From a checkpoint of a small transformer trained on Wikipedia: 10.6M parameters.
Each number is 500 + 25 x the weight over its row's rms, rounded and kept within 0 to 999. Layers, rows and columns count from 0. Numbers have three digits each. The size before them is the row's rms in percent of the matrix's.

# layer 11 MLP down, 192x768, rms 0.167, rows 15-159, columns 480-575
102:463444489520506508503514475454487489473469519501463496449521504530504505500517483479517532500516493496460513511511485505490494530488448541494522510519511494467531500484479519462504499433508511490559517519474501491492479512520487463458526453481512490522533478506478480515471537494462522528
097:503501498550488528503477486512477471518488529498456522466494505541533490504535465471538502518527517541483509501451455476514498496514493507527484521482507515529535488494487471522514478540511523488508411487522514507471511477527465483531483500522515498517521496476518532483501487476487532470
096:461475507481494549497463483495438505520492520490543537487558500496492491504460472526474503502515504503449474492510508484499503509504509510550522510468499512500510512483506488486502518484544495502477506500529505470486501514563491495527489541510489534528494477534499502508514512515567500442
101:446536496508459490530529482531533495510482490529520480487490526487522492546462455559499507500532505501506513546524544461517469508499518489445490479518504539484473493517496509502538507489544520483481492510476523471529513570497488516538462509491473524533534500524464506521496460480498492507
096:468476477488502468479493454497508542499483500566519503458508473516486554502489493466514508509531505501473494543511524451484532477437530504512521504481485517524525493557442495490549478471458496512475533506524498513477475506506507505492505472485514475489488448483519487499475467565493534522
101:509483548516541503491494474511472522503523447492520501438534515490511470549520510516488479518494515497510547521506515517487492515477447514515539521521473523498448502469497527495512491534494547525569482506493509473532501472468501484525439486469512461477512453518513500500513538495484510503
107:520512498498532509514526524460511500530456498514481486457480533482493490501513529505505486527514477522605487486463494488506512531480551492481488493521528511529493484523500492472497485498530460478515490500516499527464502504505560507538481511534500442531539492487507514525533504533481517520
097:471456536486492523507511520531445500473482521548507511527496510501484513498503474521517548509530539497498478523479522493498519514497502497491504510532492469509488522496455500520551525506489508509542508487496527524500494508535477541509541478528511501474499530511510481505507481557511501510
097:489508477558452482504522459483501552511486498512513530481442472510556511496518479547477471513495498490484479473524445513528482513544517519537459523505536504510498476521494480555499516485442515500511496468536529537468476478501495505495549483481478443540477488486507474492469480540490506484
107:543531485487496490489506484494491477484491485480508465475505504508486506475534492500516482514462509540507482525502531493525469477476476482462497474500506498509467502493461521521494520517509518531491527539550466484480525472455524502512512483464494518494473492503489549493480507440552488495
104:503532497502494464514514478475542480434523522504497524551498495481527466463481462505518500464503526469492476484520498502493499497509500548473461535549507518531510515537524505450506493490519509476505492502528462470508501496511488483477485502533508506491511469504478528486499465461502545440
100:487505470491498517513466493525528485482492457486482518531482501458497532487555511463465511533522520503520471501475511482483475502472490495463458463497513452495442454519528510479512500480492471499493449506513505497530513491496515480505496448506470519499482496443460484484468488493495483495
102:504520472513532459482536516491503501514487503515464466496502480508493522463473472537516463505483552491476503492507512537527525449515539447533484526504522502515497462488487513468469481509476471505534482554534510503488502502504505507473501453486540509478504545475489489498518453562480478494
110:496497496494487527480518481533455510516471517491568496494499520503485483505513459526524493551474499504467501496517494508512484517514519537469506508498536499510522527490498537486501473562520532491537534496477478474496503514505494465517535540473566469485505468505506537479512509475514506485
096:571486545498510515520494539519471483485484458527512525466502512501481509499519458530475517484514503507497510509543519501465458444519512509509470488498508489467543509522537483502497520479489469521530500496484474485542500494458496473526522519529503506521511454473514509455506530557518528477
098:477483519525544453505463453540530439488525481508470497523499505468481518495433454453514441477504506473510511475537472517464494451494513487484531513530473527513471482537492497510499526546495477473486492506483513476476527482514559461528515488539473492520510519477482493507493482495529531481
103:494473485475487474524528497499544537512503480476474476488477533493472502547448488475479480501506513528480486512501488480513497469508508503503482529510460495489500494483472485453512538514506498502510487502511472545492444498524524498478528494476481500465534499512502469537541507514520516506
097:501489517500499482551454487553501488490484488491552518522519459501426516531523506554488502519514538492502487486495523508495497524468448454516461508551518532528495504491547494517510469532537513503482471489498509464502519512497518494501534471493488508510494485501459501499513473540517557525
100:551501472487512478473477503505531505512515510522525472485515521523519525478498501494491495473525506492506466508511503485490509475484552520472497482490512465505499499510479475516478487517482493535500481541481523495487481485521516519512515450495516497514492459495513512537503499510473512529
099:511487460523480512499506470546553486507514481475458536494532508529529532484489522480531490473530495471494479490512456483533495533514457515521515483493489507464550478574511508490531481548498555493466469534496508487516534498497494439508533554519483522471495520494479489511522522475507481496
096:497511516510534460522475474463479521505487456532486526524470526437498487503501501504470512540457455489522485487502515511465490473486489502506502484494494525498513550525531494509485485486455519463468519443522480531547500490524458477508506518504478502444548487476475489495506536538539466442
102:475527498509463543464475519495547499460521518494508521435502495492479525474509487499475511497492503504522498480532508505489507506478477536473500509495502521525485533496499491445460464451525505458501489539503492518524555502487467501485472531512508467505530505515561544517461545498493522546
102:492534460491506498496496520515476485501505524495510464533500507523504548469522499480514471540549482537464521525469483507486522507496512526543507511492483454492505475467484534471541522482493493549488528512502513501477519505546479491459503505500515530518545525495520453470501472541503482555
097:499537507513447540548511531487486497489525468504472508511505485507540464517471507478468519499492496485508543512484536494501487530484519472489525489482476518527469457476509492508465484465526454503480489530490466496454516530474503466515523532481521470518489512487462486479504493513522475482
100:502497519501490497450481455516510534510486503483459520542528527457501542536503476515450488480513477510535565483480460489438496506486477516527505478484520532489503512489488506466502516467516487444537551461499523501483457475506473555485495504487445504556475457501530534505486500513523504517
092:532496489508500430512507465502499496497454461451492482519487532469507511521454486529506476579497521456458548488523523497501482534516487477492456509511473510525518525501485548529472457512512470509502482500495497495473528481448519519560490546432462503429534492524487478485508533501469531492
098:483489479505491478469478465495556490522481507493466502484476503488515519464505524537508518501470475491545485515485498450499496569508503509497455495501508515520509522518506472569449505505493492505513544531456495535505479500527525511539475525479496492470487529479500488524485515490484469508
095:473515530503487488468511465448521490526471520493493473465476483492490532533528516511524478556516531504456525475518479508483474500509498479493522513516490523484527537543494474485502520528518462467506501503499512498510459500469516499537538546522509482502476478542515536507503526483498536468
097:492528494475437477518506445503460508498536496517489485461540510534485469502470480479510525484517480504501477519484447465468531496521490535474526541508472551497514496508511509502519468531500497466537499498512484487515499512492490496475468505466496500497509462514505538503535532433526532493
092:493527502499485524490517497495513490519513499524497546506525522490470521512508517510514487480474509555507529532510516467483551491513456486515497505501502525529531428515506497528453456482538429462505492493531518489521478487496518529512480519542511501527469487485554486520493517534510504505
104:506457497513485515507474510494477487524487536555485476555538478481506501486503468500522529467507532517498520523507529485473495529472476471446511508487477482502530536499525478511503501526506508479474482494509551544503523517477486521474578499460502502529492488515460473487538452537492544538
101:509514482480494519502514490483475478487526488494527512416498499482485501510464485471542552445502486469496499480526542473530514504496507534511486487504528531530487503501528512537522521450483502482504523516555542488469505532532519519536478460508491516495486454514502505508477504449512472430
097:481530473490513443511530474543487478482502486459470543504510472482541506499474510522485518568489497475413485524512528448537553537500515511533455491490515510457517484475507557491475552507537522505467506519508482506514485489501512481501544529510476550496539511469485469486518541512519555486
102:484505499510492509469437490489523507516474503513481500492504503523522513540541495462502521512504503521473490493489491486493481448488521501532495479504449527506484510507463526533495510481515445510488491486456466469499475470548512522483536485527493495502476507538515465545530511439526488501
101:540503506463527504498524480490468491489499454504494490520530512478503496504501469472489524465520516493512504528503487487490502443473492454484503454553538509499514526503499499509451555549478521494531468493505551561461472514571470506482493498521502498453537476517541525488469513570505520514
100:494499495525466484493508490453536551520514464505497527486451488525498487498498547488516478511536481450545518503483478461499518473517492503543522529512517535511526489452507452470481516521486450496525534492491450527492518522467518496481518482500481500489489494519506531508529534517507465594
100:469483481476528491466502508516470531511491464499474494495480493503518473510484523475481529518492515513520466506508490483554482520489479498488526503507481538487470529479512513538470519477497511541490523495494502511440481484512499547506541496515546493486508490519503479461523537458509509516
093:484499498521508516494527483452493440529477517472475487504519514494494498463509448525541491496516527495556500482517507509536512436524472433531524496517504524474511496511500504489485532458530516487473476508512496447464489477541498501520503538555462499517488479517528515525496496520511495455
100:530518496497533505500497515514471500473473466484487547491520489492477512465505547493523492513516514462462493520498485480509487485454505518475453477527476505488478509551519503514509482501461432532492503514512493495508533509568517472493535524543488501531562486484506529495543527473515507524
099:481506517518516490487508486492522478509471525501486533534511463490512544478524467478535510469477496498458488508500532516515495474495519494497521539550560420496529487488469459538477499500521473473521450537503503493483523437550511517498512463539449536497489477497491520480452522523464473541
094:490475500449530516497514485527551506507473484481503518478457485529468480514507512489532504492506515451498488492495506516484518470495512508491498521497477523447472472444483521497507502528519458504510526491506541494461509487510510528525501503557480507514519491521540497507502513482513493498
095:501487483525488494510523517504482509476519511513551496481530474476505507496474520500485495474482504480479538496479532509520508486512486512498534519460535511513502480492532527522533489542497507546467515493493524488534515517521515493524492524484482510499514468522518476485522449495525489506
100:505524501483504490501509540469475512476499516471507519488525488458458512495495472471466512512480488522486438475521519468485456498471500505532496532499495475520501492527526505484469480480480465510481526475476487511541491455537532502499526491521472497527503526525514489477496492523507537538
099:503513481529490486496520478526496513487492526506452507505496513479468441525480447512490509499473507510539468512490527518447461482442478517526483503521487504514459533496522507486475498540493521522523468522496503486494481489516472476500481480491477467496522467501490499490500499502497433489
101:500484470525489526493469438451473473520466499487483512517509464502467479529509486531514487495468491454460529487466516524513512495495470532518558489530488540489534469498504519534500492473508506505509485487518508470514539498534524513523546474512494462556500464449507485504423549524512470495
096:483501498513531484508514470489435493456486452461494548469499488511516530475472513487496500539540499547505500538482482511516513485476524491509496527514511512488491516474501460429507509504497517527532502558502533484501537492522502489486524511478532503541468500506488518487489507466481533508
099:534496495485486498517477512548567493488505439476508476504465513491483502524507515514480526487502478490502506511496504503514532516466526501505469484498484519482506496507503478478526475470546459494493463458492484506543482552526468478510501452485494508518529528479536470484535486497464485555
098:477482511495506468478523492527520457502541473498512489518447475481530534513496512540478534476493496494485508493530536503503473470496527518504492520480538483501509493504440486469515513475540479520496520494537517498493476503461505484520535499498494517506502513507512495553517510439514492476
107:504521506485519467487476475509508508448521522517489504435468510486520472482484502523505478494480481517494461469490475449463486514520522479509463524508510519516493488490497519522513470558512490509471516589495506506504487531549486526470476456533490492472506501473508571520520518468526499511
100:499502535510553446556536512457472475497462513474545519482542483491503516454500496474479535460523508494504490537495497481477508498477498495515511443489546449494518493485476521482501506516491519505523486499497505503467502488515525445502518488507483488529513489496490503484458484510505497518
098:547518478511518522499500532509504494475546546501498533541495492513473477487508447501495503525514511497469501503522489495483537498499515505483528477501479558519474489541494512540467515508511485493491462507520521486495496513463470493501464476512478515519500481501437536437496502491495467491
099:537517488485456499538491476479523481464475537498505496470504488530490504515513504481490522440515492509488480486530473510501530486479476502548502531547485494518453486520514538548541526502535463474457533512477497520531448550521460475522472474522519506492502478504501485557510489470508503536
098:494468476472485470509556507548532504473523517494511450473498496552547509482525479494512498516513527493500447506475564527471501478533486509492462517496506485487528519462530522538484471506467453522462518513478497473511497504544533536490525528532409499456493505520516445503522506497514529497
096:483485508513495504504545520496486443482496517525518510513495511485471491487501455483490466487496544505490490489491499497524502489478483534490532506468522504508459492492527465474513513448480495494493500498472531534512512477511459528485479464546510491499512515507532489461512505487502499492
095:517512497453473505482478506477521454474469499512481465464491488523503511518477550495527529501499516468518490498534432461499498509526489521521463510502522509521494441518509489493470514475506471525496519464497484477475473472481515482492512516503514493473448507495496531521493509463509493472
096:481530505515522468501509479523479506495484504503495510563480480489551523522525543456503442520490470510518491519548537525538538526481497500486514468470525509515492523491488464493496508486504519469491468540491496506505536515468535516517502445480468515465514490469497478525502480507477477543
106:507492488506460547462499497494522504510489534487486488550508498456539518514496522505497502507464488507464499509494504443487525461501464476476517460475494457489499506528505510509484540486500473519462474503496452507472485500513468489502524512476503500504516547480465480509506516486519538527
097:488497489526463476487491499463511492473495546501546417511496501504492503475456474472482539534486494561409459485505465499496495455489504457524517509496498465478523518481499510496495495553500514493512545478460508508494499482525507520515501487500524485500542526495514467490460496508468500523
097:510494521510523479518537530479487503481469480526496512518514526438531540498506510496481498491493502495503518495502529502491490547511522499505586510471472494525481497515512486482515475492490505479511483501468521543508475495508466483517506522467538497485499480515471507480487509503493510528
094:509509501482527521442496488521475487458463466465457500486476484488530462501447502474454518499512502514540490546469480499463508507501476540516509499482498494507504442489473492487542484512538484501520489482488495497423505558510510501481490450489495504445494522498476489459502533490526518524
095:505471474500474466521495511492484495550518507485480524468509501572467489519476525519516479506512526478521505515519519561483473507496450475503496517479525434483531507494506499521495516512476495537477489482493472506487518520503502534511507471465538501517485469512534482477523498523497515513
100:488515491498516468513501496494465476517506509462518538490541479433519488521536515516544468447505495494498493520507517504546424533524515505480485533500498555499462540526504506509503497517467526458513497490520462502555506522547528490537519542505504506489499534535515460501507502557508498498
091:531482529494514585479515492506502515463506542508517532455503519460474444525521473470536501448510500532485539497480482483541527482528494507464473472491471518519519482502472562545504499461491524475488543475527499511515505537547472455486481510509480505480522465517461485519480513522476522486
101:511504496504502511508483553510514470532460570508463521539484481476494497503542507515498514439527511495508479522502500544491511465554472438444492468549495510514522475469478483510457513511461491499491510481573468504529541515506494451468508528476482495525471465501520496494509507480512515520
106:487514526496488520511524477462472504517477492508479510555499521535506531528496462484511512508550469498479514494482488549473494507466475483505511480517492488479502485509514515523515520539521516509516463497498501494462535453489463444534448492468478534449510521499481507524500512523483510487
102:537493534554496509520540475494500483492491508506494504539469538522479493514469509548477501442512465496475538477494496548456451497514479521507551517495487517471498437487525493475517478541500557522513499486506513484513461471444512501501485526516504473495530456532531477513536507538492492503
101:555498503513491540530520467486488474511531509507495498468492516519476498519560456500490505527525502532505499500486519501498507518492500493524516514499476488519525461488553473505523510488515518488494476514519450475504511477501477495516485518462512495526506484476525489519480518565487462447
105:499532516515479531518491504503499489520515496501501457509502523464485501502509515481541502449497541485563498485478489533488480528478459510482483545506546509487511555492502507474481484518569483457508472505481536471518515484525491505555528468538513482515557493497494481451471453536482474478
096:464496522507493490517502507525508542516505436498510532531480498488526461485453510432487504531540533475485517516476458454448533542484520499504477522513492494492515482499473471487502531486522545453475504504514514515497522508511559528507480489495485472512508526466512498475489544470469527528
096:490534476502503495512516475492511463495523483512479542496523487470477519504508492484452524491496472515504521523470484473503511492521525514502452478516482499513542453485487469532496482483494487517494495505512528529522524487512507512491525547496513565502489536497496518479523482547512454511
093:477481487511516502494485478506479505494521528517513462497511544522527476513501516512540543473490464489489504463490491534502536483529507469486502550515475521517495494501499483524487497550481510521493499501558515510480526508521478485527507491506479503443484497524480481501479492508519475475
102:516490526518485523520522501515464483493498467538542544501495520500493496470472494535494520528490526521514519544475527490480512497476503502518520520432452498499473568464498553491509482505513547521506469472506498471492474435536534487549496508506501506539520478453509492519499468498507506530
105:520510525502504482509553536517476525512514523501455555497511483535521515484524480504513484494500510528474512505466508493517486487508472538529472493499448535519481495497482519519498554489532468519499480481524503501488528516482488494461505476488475490490522489467527535480492519515521507472
102:459516465465510535475499520525503530467433504504466462536538509482433506444489512502525518516522499508491465519510504460493500503522505515493544496506535487489467457511495537514498496495489477481505491504531537511504503478483483485506458502529514502481494500505500510489466514396466537533
097:529522549488504498507492506498544501510536509533476482557501528471460513461570473490516477476492503472459470480518502522473474552499489565514567515502503480488510493516496485503490521548489533519469539497503505546536446481493504479514451501473484476505498474509493532499505497494500517507
100:495470529507478497528475531462487501490482532543476506499515482526496472500482505496517465526519503500445448523512517488461514506530465545509509511474488459489480485471550471479490499478481473527482420527513493503499541525538485493504495490496515468544508520485506504508504508452530511476
106:484528499502515489508481511444486550500454479539502490485499487493489518506477486523530488477488500482539472490528534513556505475507522532436551522503536478491513514486484494525453453522463532470495509525476532530533464487494484494518480496465513487485498521460505497490455497523495523513
106:476476499521520512473552462486479470499481536517483483520529534523468504517508527521514499510527468510492524506484484450511504488507508487476492529498500511501538495483494506484528502490530520465485524536491511479510500522506487508531488516481547542505475517560481459525508496469529496451
100:467477496493440493540504461505488488537459574500524488477503518499511469480492487494535537484515528483501509496487459546474495507523513501538509485487555490502504522514531529515516493483515439484496479527499501533482527493486508480490473533462503502505519475502506507492470507494489519515
096:503538463477540487533520470535531469523487488490509473475490449513538481509495501471490510491523523493544490533440490488507477490531452500489446529478489529526507517544473464486414503476512463495482485489539533556499510529509541514462483492512508556496533514475496499482500511513482482533
108:487510519493541448491471512512479526513490505525453526498486485466498516494515493497503512482503470547496506474521469529479486478545475511530509519531513466480488527503467450504494475476471469502516486464505525493475482506490518497476470540523514529517516519484525468538498511543529483496
101:530536520485484476461483488516522503525518479479503499509474539528500529482473488499518545496509518518511503513455518507511492524506483537500475531501538522484480504489505489479472477504498474521477532515476479530500497495499517547526511511521491464514513531529512498486485475521512522510
102:452484484469524477522534481504488501492553511462530502521539494508535473516495513484482514500499533502471525492521501463513492480494486498508482500511474482482511515492514480494517512525516480460481543536480504533517467516546470507527518503509421557462518527485466480481457453487495495504
098:498496489499468520489507504499539498485482444503485531509506519517500465456458461476510467478489515504470503508492496459511494491508506525523505443459510487473461513515511514499512507504526499490500501481479529497494501502484450489537468481534513502491499497507504537494491453447505480501
098:515479528487485449508524533477489470512479522529505492509484508498496502469527499479527550527520454492442488494492528498518513461518520448484535501490516524460520551489449490473480484534481469512542467532514521500492486496497468511473487509478496511484481508463473438499493495520484520521
101:463505482538501495477438490503510518488486488484466513544511511472472485476482502513477490510479518476491462514498534454443543513476513502496498477508465489498542524514488502451473486487467504508528436486481523497459493504514476506500490489479490511478509524535471514499486484530512496511
103:504449480473489511524521481514478502525518470452496474540483474465535508486518507479532482500511530501463502500470504474503524482487503520490484502514516476486512487515513522540511528546481500483554464527505477485505460500498515497515515512495496519497491502477466471456503503559477458511
106:516511511463495531487506522499513470483470487526510472554507504466499445540529483519497473519484481518510504489499463473519489457511518484465522500556524546477487467501494536477461506520524510457474507515543540423460523487520487486537486503424539504535472513491526544478510490470470502488
093:522561527515500487472463471482560512491479481523486510494473499520506515502516507511477544510528507510440555500498463481512532460449457520504513429506524508526474488480510492494513503514461520466500510543491512524484492518472473503486521502477427486469496460544465474491451505455532491471
101:497506499541529547471519450489537512507498442477517528501474508508496548505522497520507498506493455481528450523472525496501467503468496501463498508496532519500511472469475548468549475526493510513558529503500505560501500470486465513450508486455490484458511487477494501521449469513486530509
099:445541472516476524487479474486513543508504513525511574475516521490456537498482510465499473488479525473484513480523485512480481474512498515496525515492492483481555480509507499481461506497508523528519546499478485522535532500514475454485541514512489482542541496478496468460505498483570487489
102:518542530489528532540541478477475559464503483476497499521502510470505468478518492521491491516490482521503526519518508479476468528478465532455504504543508505514549515518535489488546483482508549503501522520486468488497509518486483488491463533468506500524500504543466491500516489514501507506
103:517486489558510489493469466509505505476478535523485485498508482536494502525490481494455506493508505495463556494461501501477506531511522426496460505484495451495550488506489515477548489513495484507528538502501476527483519492550474501478483472514478532457509486471502508468482540508480498481
100:487430480458496471449507457471520514516501531523486487495484502554515514516491487494510453499477525458455493541481523539528471455525451464479502544533507509498531481492510494483510497538461478504481485509498518508512495498521488484469506487515505447499484504484473491524544498474473551541
095:566486507484522456510516518536485517512497511535497549466549472464493511482483502492462513511502488496509491505505527535456517506517469527503530504490471480495497520504519513491518462490468501503515446490511488519507498539516503550502458477529495508498507511485497561494489511492485464513
096:472516519525486508515514513477507502525528485534536503485490499463458473531498535514501513512506510540523481503494477464457503495540481552525499502470468498491523508536503467520494536493510449516501490478490495511504524496506515504434492491527518459466495573462487520529501517509500491533
101:485528484497495499495544561497526479489479478483483453478467514493476538489503512449492511499526506497538562520521512512494536495490452499511540503489525476484552458472467533489528501529494481476502528519531505502533502504480502478448512485499456522501501530454480507563481469524467536513
095:521486525508504489515547507492540528498473509549482510503487504515498513515518520530517511522506510513495484470506490474524488504502527534531530501533501499508502503523515481491536506497518500461483514469553502479537445528477489539479466513491501507442543500554478521530474537503497464486
103:535480522494446460491489512491503465516493446519509472525491522540503521471510470424511502499520477527523439492512476487484476521492471498521536475479507501528498515543475497524534550486499550507530471445506489471515522499518535467513443502459507473502493494504506525511472497518473514500
098:510456488496532494504539447510453496519468480488496504521494474527474489480496487464509519527510538449484454477490452497456433482515507471517501484518507577511536498505524541470518514505489526522510520494495481483504510490478522492501523540483486459515504541545524508530492471518460499481
105:491520518505507476530496480530500513520489578531518533514497497519526518462476488520486493464494502513508486492471512494455499501480544488467456487483525492527510478468547514489522529516442473504505464503454494520431494494490519524522490512461551482485493506514483526470486516530468474523
098:520511527470521506521519530492473486456459499511548485489489513501496501472486497526499490538511506523496509505522491506485499463507473503494547522446534526504562538479541470449495514553495472534523489454494522513487472497468509481505516490474492519484490511491491483493528503567529522523
099:527521539524510501569578541492510503490500493506455517503515497507529504478506502517509479472512492517513510503453497544471492475534500507524520535473549468491476536481462463516479535541522519516508479486492516454469503483447453500526499536499495533466502491467514482512523510559482507478
094:504490526543525530486462533477505536477487509516515485511455518457489542549492514509493512494471501514525483501506487507515501463446471491497525529495477465514538499471517528506519516517533495539511502488546521487495501483507525493508496510519493493483565507518514538502526499520482482457
096:527488491520483466484474477446499471521548495430488518487497491490517524484510511471497504491515492532506473508482505522512493474513475452474505537505457509467483482495497472515514478535505508523520480502513517493505491486519525506509485533432492504513534516474523465557546481506481483535
105:522523523476486505532465492481519520506492521535497515512486492499495493489494529525472551484514492474504532509500462500497504480508477461509498496541511447524520523508522508508519554451465518466499539440472507488475487492524515489466511464535457471507496464503531548501458486474490462502
101:539502514476505504517496479475537471505529502527458475494526502510532536514507490478528440533507530545471477504464479499495494498530513527490469549530504522501494494473503534509490546505519489485451468470563498493466508530514487560488483526512532527507478502445524483538444484470467549480
100:535507489484478485444448489485542525523505483541545506476420514526489469499525516506472502496480523523519466477498444486474541493511517541511485471507536489528461529540473503531523491490519482547543479491516512479496520514508533489499540500519540524527552484513498520519483458560477534533
104:471504541500514471517474489536457488517522507465543494451516466510485508510505472527511495484522483490476483508449502517467462502497491464511539517506496500512470479480481528506499495523514515530479500516448518522477478475466501469492506523513501509531520505531461497498531487510455563516
099:489543519500471510498507534525492458517507550499474464507553466511537521475469493482517514529488496536525497500482488472508484487474471490483434502498481511498508524513475496461462501505449529544500465502540503475572479479505516534502515509466502490521472446500515552496495461464481440512
102:541527511515470521476490484522465480486503511528506485456510497485493474555461525495512526509505516504536491530534520463512484468469488477477517503484469456525512509520486529531533512465539499515492481531530514473480515505479512506511524490473496486523465446493508500506582474503510521482
100:503527470579518501507500492471512477458526533463488465498468494459502527552507511579497519474467509542530516537473514544469471474532559500454501481474466495482498513522491530520527486514478442508540489512459488526439506510506488504541483507495513500496492478497502513456481471476539480504
101:494482466509469513454471545492512549486488464502498506505515492513496499479528531463521489498493503485524510500488478500466506534419494539498535469507482492511518513533505506553492469505554524516490485479532529485516503529547567495495515513479471474529492492510528527515508502467468530478
099:474529517510495487511484481503449497551472472478507520467511497489481497519456511513512499513479474505512450475508515536500496458554528518510468515479475521494488555494494508483452518486523524538495480502477489499434514526466482495512450500522477533546548496529509455532509472558510505481
102:518485531521495535554439474461484471525522492511545534560502476505521495544488522424507496459503517546507469492504466480502537491482503529502562479463467498522522519529533442490490491483513464485504544552461485522546521518452476499434531480497510486499464515486468505511479491513502503521
097:464524509539500547522500542524501494517492542501465499488500478551517469497498486498517489532524484473526480487549546510531484503527491486480475482480477525513502495484526483480508527489530496488534490494549515482505503494470504459492512527498525510499512464492480508546485444531542500490
100:461467510512492443526485499494477516483481498504529513479471492490520480480509509481486488504482465549500490495511476522450497491489513445521510497511477507526496510536531499529517508475514526484560452495522500547480461476458547480465507509512437508460515496481480540517531448498508486527
101:520478532472513453550541485476548516498502526499469474546452465488540503464549500500481493452510459496489467491483483518479482514549531491487481542491432507491535483508507488546509501515516501524501519518504506510479517489500495474506479496487495514525507550492489457511505502475518544481
101:502521450466527491526532514455524518517479473500508472529496526523502523514486499534495475491505526517497514506502527475483476537495510488463463454555518458510491503499491493473509529473510511492521465528530521537497490471456515547518503485494489513497539504463479487489508518495564514515
100:501476529536503498483466509497553503491508493478513509455462459494504528454502531519506469478470466465528471464527516491511490524517480459486506472518552557520521477515526494499479472515469484507539477481476471480518497502517473509502504510544468500463522516546477529507470505519472495495
105:503468534469437480510489489536489491461535501519489436458487519511475529552499495470493524418501484510484481514484504546497476456494491461499502530508470469531479502495479539542497526511544514474471523487481487489520536479486505493483485464527492513503491467518534545500479518485484478515
096:507514515547524466527459489459496516482488490498479516461505530461530539495491518536522475536464501445513473491484497500480468512468531486513492530463527502509458520493531529498506518501510458518512482516491502484458490469540517455497492523516494493500502527488520465492520516475538568524
098:484500501462513465479468473516498480500501489524494508501526467483456507493474488527468442513472504527511515491535476523516479555523466510531494528496479542473497465516483508491500508505449500508491546488492480512476502502512473483496517503555492487530488484562542504487487502431515489532
099:509528523485437509553510497445514472495469489466545466514495469491481571521489469475476454473523513441470507493456467497494509541530502488492486526452543449484518539548494480514509488523472519520512479478477505518501519506512520531488536488494477495532498487499519526481461470518462495559
105:503504488524511543514480526472493474503512516474482506497506511490523485460503515484489508519521523522492476515517478506455501500514512519516545477547537518464511512460498512498525482500513542522520495469501484502495530509482452512519517467502491491553535473548524508516468529460496491544
102:503491500505488500532518492481460482514523446474511529489488471494496486497465500423470531498505488513474498506516538493520489500509494478518513519479499516475526561507499511493540484502509516471487463493487531516480489439470522476500454496499505537510516494535505524499512510551542431536
097:497516495489525475478462506470495464532455505470522495498504510511525513530509527499546529508441491486531474490486527466539512507530533471483431501480453460507531475508499513478474460506474509498498441502498544503471493502497526500512508499487487509513510512518489499501496501483457537530
104:454489451480510480475460520536505510479512502482490487483437510491479517493497495447523442484487478515555474497490515519483497476459489473499485488466489493478482518526473517499449465492515446543505484505506512523488494540554503525476538459526512483437503516498500503490528516467528486508
093:488518495489503529495497487543520489522499466484476553446489534515538481518536477479466487553506526470525489502476547501499474518520456510502508494525494494488532511511522559477551469460480495517433470514505521464504513496471515531481488504496480489508550496476516501519488487528506501468
101:515485513525545494510503497509520493479495511444511530430520491545523459498482531512485466502527488497483529516476487508507475506503481483502483495517477568496508492545486504493491498463506504543498486503540479483477528538518504468497520552519512501505510472492505519535513474523495536516
099:458568512537504523467482477476503522528508511513501482491467481490556495542508505530518522517509486460511523495460507492519526507461473543526528477452522468477481496470504481439485454526542493527566484457526521502470528504492525519513526561513531459476512454460441476498490473513534496492
100:532503515536499447492509503475515500448480497479478507497497491462477513517503503516545467489475500462494497503539499479509433467508506482497471472512491529521500524502474461520451516465451534518509474512504478496508525498512468513541434488493485499486504486452521491528542508477515478514
101:490541523531498506512496521499493467511504488488493463479528508513461502503526505519527474540555500512511497564512506516493498487492524464488500487529482538498491490492448541505548510522496507532504472477481515495469466505491536473482494539513484485493508469536560523506468524514484511501
100:502501462520528492464491518506526536513477499486465531486473490513514467493504495458504497515494476502515511476520422485470520487438512526521521473469532531482513476531507514521461448509510500477460487536481490496501484484513486514491447498486542464511512509479500458518463488496526480503
096:539479478503549505524494527498499507519570491519513498480476479505489526523519536486493464498507488505450498500484470439460511513483587497504494499494534510526502487505485462494501489489494503495542479498489473511473489470495553524471527511541497515479471507499507492530472503439522521504
101:527481532494505498561510478493482465505457472499496486477504496500478531468510480512468505499532481528512511495479496550487474499530504463527477545520493459521477483483508482474511488493496511516447516475468460485495492448550532484518501513515512510510495490526495497522498508503469501536
110:499472460523491512514497512476502503542487471525501473524516486510533514520478472467524469471512517520486470497450488503484521515491504435522492519461516483493473424486488490495500476495477467528533444496473496523500471462545465506460492496537495523517533485483516455468488510528491491521
097:519465531477494504538507503503533497501470482526479487524503532504448449487508508487522504511510453504464520491537507489495466554520440493429495535481493498509480491497518504516493525492483547517511543531501506462467471504487491453515491506520463500559497452505478498483504498469460475465
097:566539484499538479540458521478495475491527464493544505475519498524496483494502492499443477550522513485499475500521524491510468484526531481476482513510511551493518477482518503487476525513476472479497512469535497498493453524491477541540524502502484489508517508493494484470509486505506478525
096:529505467509488554477506468506471535470483529503504523499525501504526501460519488492534500544537504510525498469500498506530515463516545484483546499478495494499493486513542495432460519491504494471480481493522468530577442503497513540453490455475521462479469505507506505533492513462471457473
101:508493475484516473533571531483494473545496546497513500479482492501487496476495494504453444489471490474481559500467549492497482531504531488528559490452505463488514487498458510491508495478491469495482507448506482510474481494459487514509474531489495509534487526528512504498491493534516515497
102:472458501523502458482509484504460464509519551506520561522530513503515467486500446516491515487477528501467500482495495515494495496517470471517533480513532537514480499451500499494502521500508497471482512507524531509544502509509502477495474481468461487503513521514475475499503527525488469517
097:478496517482519444534494532536516512495513529519512491515490502526518513441534468501514496491464514484495493490510512498474517488444498527500485480495481509502498533542468494538546514497514509515494506515465490489498495514468506473502449503478504508481512497534561459488488525518460469460
097:495495500539529476470476512525490464476501529545478491499507525546521490485468462524487476556516513492478512501494496522522515519507503473497469480529457518520494546486536488557476541502442518487511501536502508534504492506459480451489479476498476498473524509485491489519513541551472525468
098:508493516494478513462506535523497483488482482519477497469509494517529552503532492512475496532513510506476468470461539505499506442536530512511537538498530489524501494501494528517497506509501497554547476519504562493548496481498532498502500485500516541463474503498477530543491486460442500484